From a checkpoint of a small transformer trained on Wikipedia.
Size: 16 layers, MLP 256 GELU, 0.839M parameters.
Architecture: LayerNorm before each block, attention and MLP in parallel.
Each number is 128 + 32 x the weight over the matrix's rms, rounded and kept within 0 to 255. Layers, rows and columns count from 0. Numbers have three digits each.

# up: layer 11 MLP up, 256x64, rms 0.195, rows 16-35, columns 0-63
# down: layer 11 MLP down (transposed), 256x64, rms 0.0455, rows 16-35, columns 0-63
up16:106144136108112122110104101110152162152116084146085111168104069124083093157134174180171151175083119108111158185077176100074143145161187121167100107104158149117157153138168059126122123143092080
down16:128110104140158188109068098140181109139172067142106107130064046133142158121142100112195161199141129123169112147109148135168159117120074118106183170073157148092162103147085111096140134070105147
up17:126110096071152164105097175127138175193121120166155075147130118109228067179122089145134060130156150067133133154178097097078190073172103081095093091099084151076120123188145131166163106134153186
down17:117107161075188148085164116125111064118098139118169176164128118183142157064111123097115172147187116153076170082124154096122175153101139125136100169157087131118130150092152170104091126127107074
up18:108155144154125152090175089142082109174090240129067168158170160134181141126105107150103125128139094109079145112116132082109153135094153071159138205138140131055189134126058141138126037169090104
down18:112142077124122102123114151124161156097071082168162172085144159141061187179245156129071160049079155079180094081086120156148103117128124141114131139157157119134149129078131181104141108106132167
up19:175142149080098150153156142172112138087115137190123105126194129172083132137067114121128132101128114129088140173102158103107095108166161105057068114143140107145178169110119129105178095169141093
down19:105156114147078166057079139131149142149091135147158117169167172154095123123105153145142173105126098116163103146146119138137077175137048096126110200075074148082147123143134156187109096108175072
up20:123141138107159123207139160126102154169142093145139118116162111166105109132153166097069138111126115107081187096106171129128112144128145125059126096183122133126120175092140123119119066146121097
down20:154077121142125071125157118188131101142113137084153187126138152121154134144169230143128126148120148081073108107094150064100118113153192148080179138141164131090140120080098137148137068100126108
up21:114061096167141178082180136111145146207152115171146106126137124120119123077107109176072127157150107169123099156097115109096125157158153064081132150167104109086160139093160105145138078136170116
down21:103134145127129182110087138126106124084181107157168140158070073064117141128142075126145142186175180170158126162175062156076117146114112136073151122148131127078143115101060090089162164122158168
up22:099121098141066143117132138148131093096139166141093069143191131149078143140154106045115136126093073128127132146106179091172106100156102149136083155139126148134141105142150126155133149169197144
down22:116108153189175127101104131118084103134180106100139144132060104104168128168101114142183142117177129119164161085129118113132096115099146151118105138079129130140122120130082158119167158138143127
up23:128136124102127076115141133152126131106141149181108192108110096102094134167149111176150210114059111122080127130103110170104084138140151145141143148131112181112099133163140160149116102120106062
down23:097131114082103109154133105121130145159094105083178173144108138127099149055112134037113126099179138156142108108157139181125143161170133162112153129150180101143110102094103132155113054160160160
up24:124102123134113120163142147107134091153143154170132119140140063117121144131116102071102119117090149140110132201085196179146106072102128100094150169104140172126185152088141106116148086147127123
down24:099162135138160157079145095120152102108115111142132128136149140147115119126105139101128132137135125123082081103125179178130170150142157137146132092091105105143116081118126167149116180108146097
up25:104135123080193142116103111165089131094120157123214138139103135106109144135135174142165120136088187126174147157135076093056114064106146177117083122123147159099148091173174156115086127094146101
down25:116179116094117137142151177153115113107176152097054149175176110129110101151107105161178145200066176119074141111094129115118180118121171126124120160119151145121060141112068126136140058094125141
up26:135162129163208136093133100106056120155141144149208172150150111106141133145135121126096156128174095162092095118162111132127081142128154076128130127091094176093087079076156176148116069113140145
down26:065138104151152056108076130148126105125155120098172064136130152163142080164145159129176150116118096115158133115140086105107131172102147165152118125197157169107119155096084093183136128082119117
up27:068127145170136138092107117107165079189125107126128105111136202113104108149192118087114140116153086127126140160091094096175173132106144105072106203133152158061083163146146141073123197146135117
down27:120079111110099095130105193117144133137137142105123147151154158125109146087068131116219141108095143120133143138121153122104085136098123139179157216175116102085161111148155063136134110145118084
up28:143162098107172100103125122177094103126145143145147108035134138144113103100157164125138137174132113103144174097152118131132045129149133158174118188130160084100071143106084107145127116127121152
down28:102091095114080128068091110111111094158108131140126177161154143064136171095135135158108118129118128207148106104085157129219111076168125154137105148116200167136123125120181155111147122098122129
up29:040077087116090147156046126170142133152141154065221069097189070116105173131154125116158123185140146149082118121176080127148186127149072169081207139117088170130102148103195085126111133155095149
down29:156081157182129156161099172158150135137071127121089081101117096098121172123186102104106114145229132136099139151150102093162128136069092092114127121161092176106105146150144064102160178158140102
up30:129201119135135192105098082140087074125101106159151082139162145113116075145058180124163125100154086091153141113075160127145121127138124184225098121131136120106101167138123169091166169108074155
down30:188164108175140074146088129236119181094119106085155115156143129053113076155165126143175112184129081113152132160116099148069087109146105083114116147142152095151144164103122112097129130150130114
up31:064150118141145161155129157129135096176124105161128134112121118113131142119147108117145199141098124135117164113127132079182193100117064071122130110086178217135175142155109098095073088125114104
down31:103139161081148160186115118154093105107139142079117144113118116148124084130123129186078139083069097176170121070201093129127178123115170159129187072132059083155078138154101122137158163144170163
up32:187152143151123152143156102132093078101195183139175091076117097181155091103176100151116107147180072125116155119130157138159091090088105178083127090085121147067106142128126114159135149128097173
down32:081135115184173152155106171158092121148165095156146138181104107116081103129206131136131070176137113137153113147066125109127140125094100118118174134065193108102127090153104099161159120125116103
up33:112134104116099126102123125095086130234123160110074068129138149066139140127131152138120107112135083143132124145158175087165131137137130155186118158183133105093094162139103166086140085198149053
down33:102123124176084143202085097148136101119075138088098158153154169131111219095119096137140156178149101095084093135134150167156138132094148077151127145114184129129147099144117065149122116107137104
up34:103103062082134094163098166156142132170144126102152092100147044152180117131176130130165180127082142080130115128106067130098183089123129113133128127144182095097189178157142136165089178123135095
down34:102098089146169161146136124131154109094084144164082093161085122084196114097121121113082117146138115139143180112162173114162161152122142157124097128146107119095098138114094155118163085180093165
up35:148082059177095128112132150158110141179103114158164124072113120119157121146127086104077120079174082152135129117108127169120114124104075121141126115139179125167075108123147171187136148141122169
down35:130164133077147173172123070109145155078122137106068133173165111122096168187147170148164133158073179121075130159147107074190126120115156118082136135138097180106133126089160088104102080099119148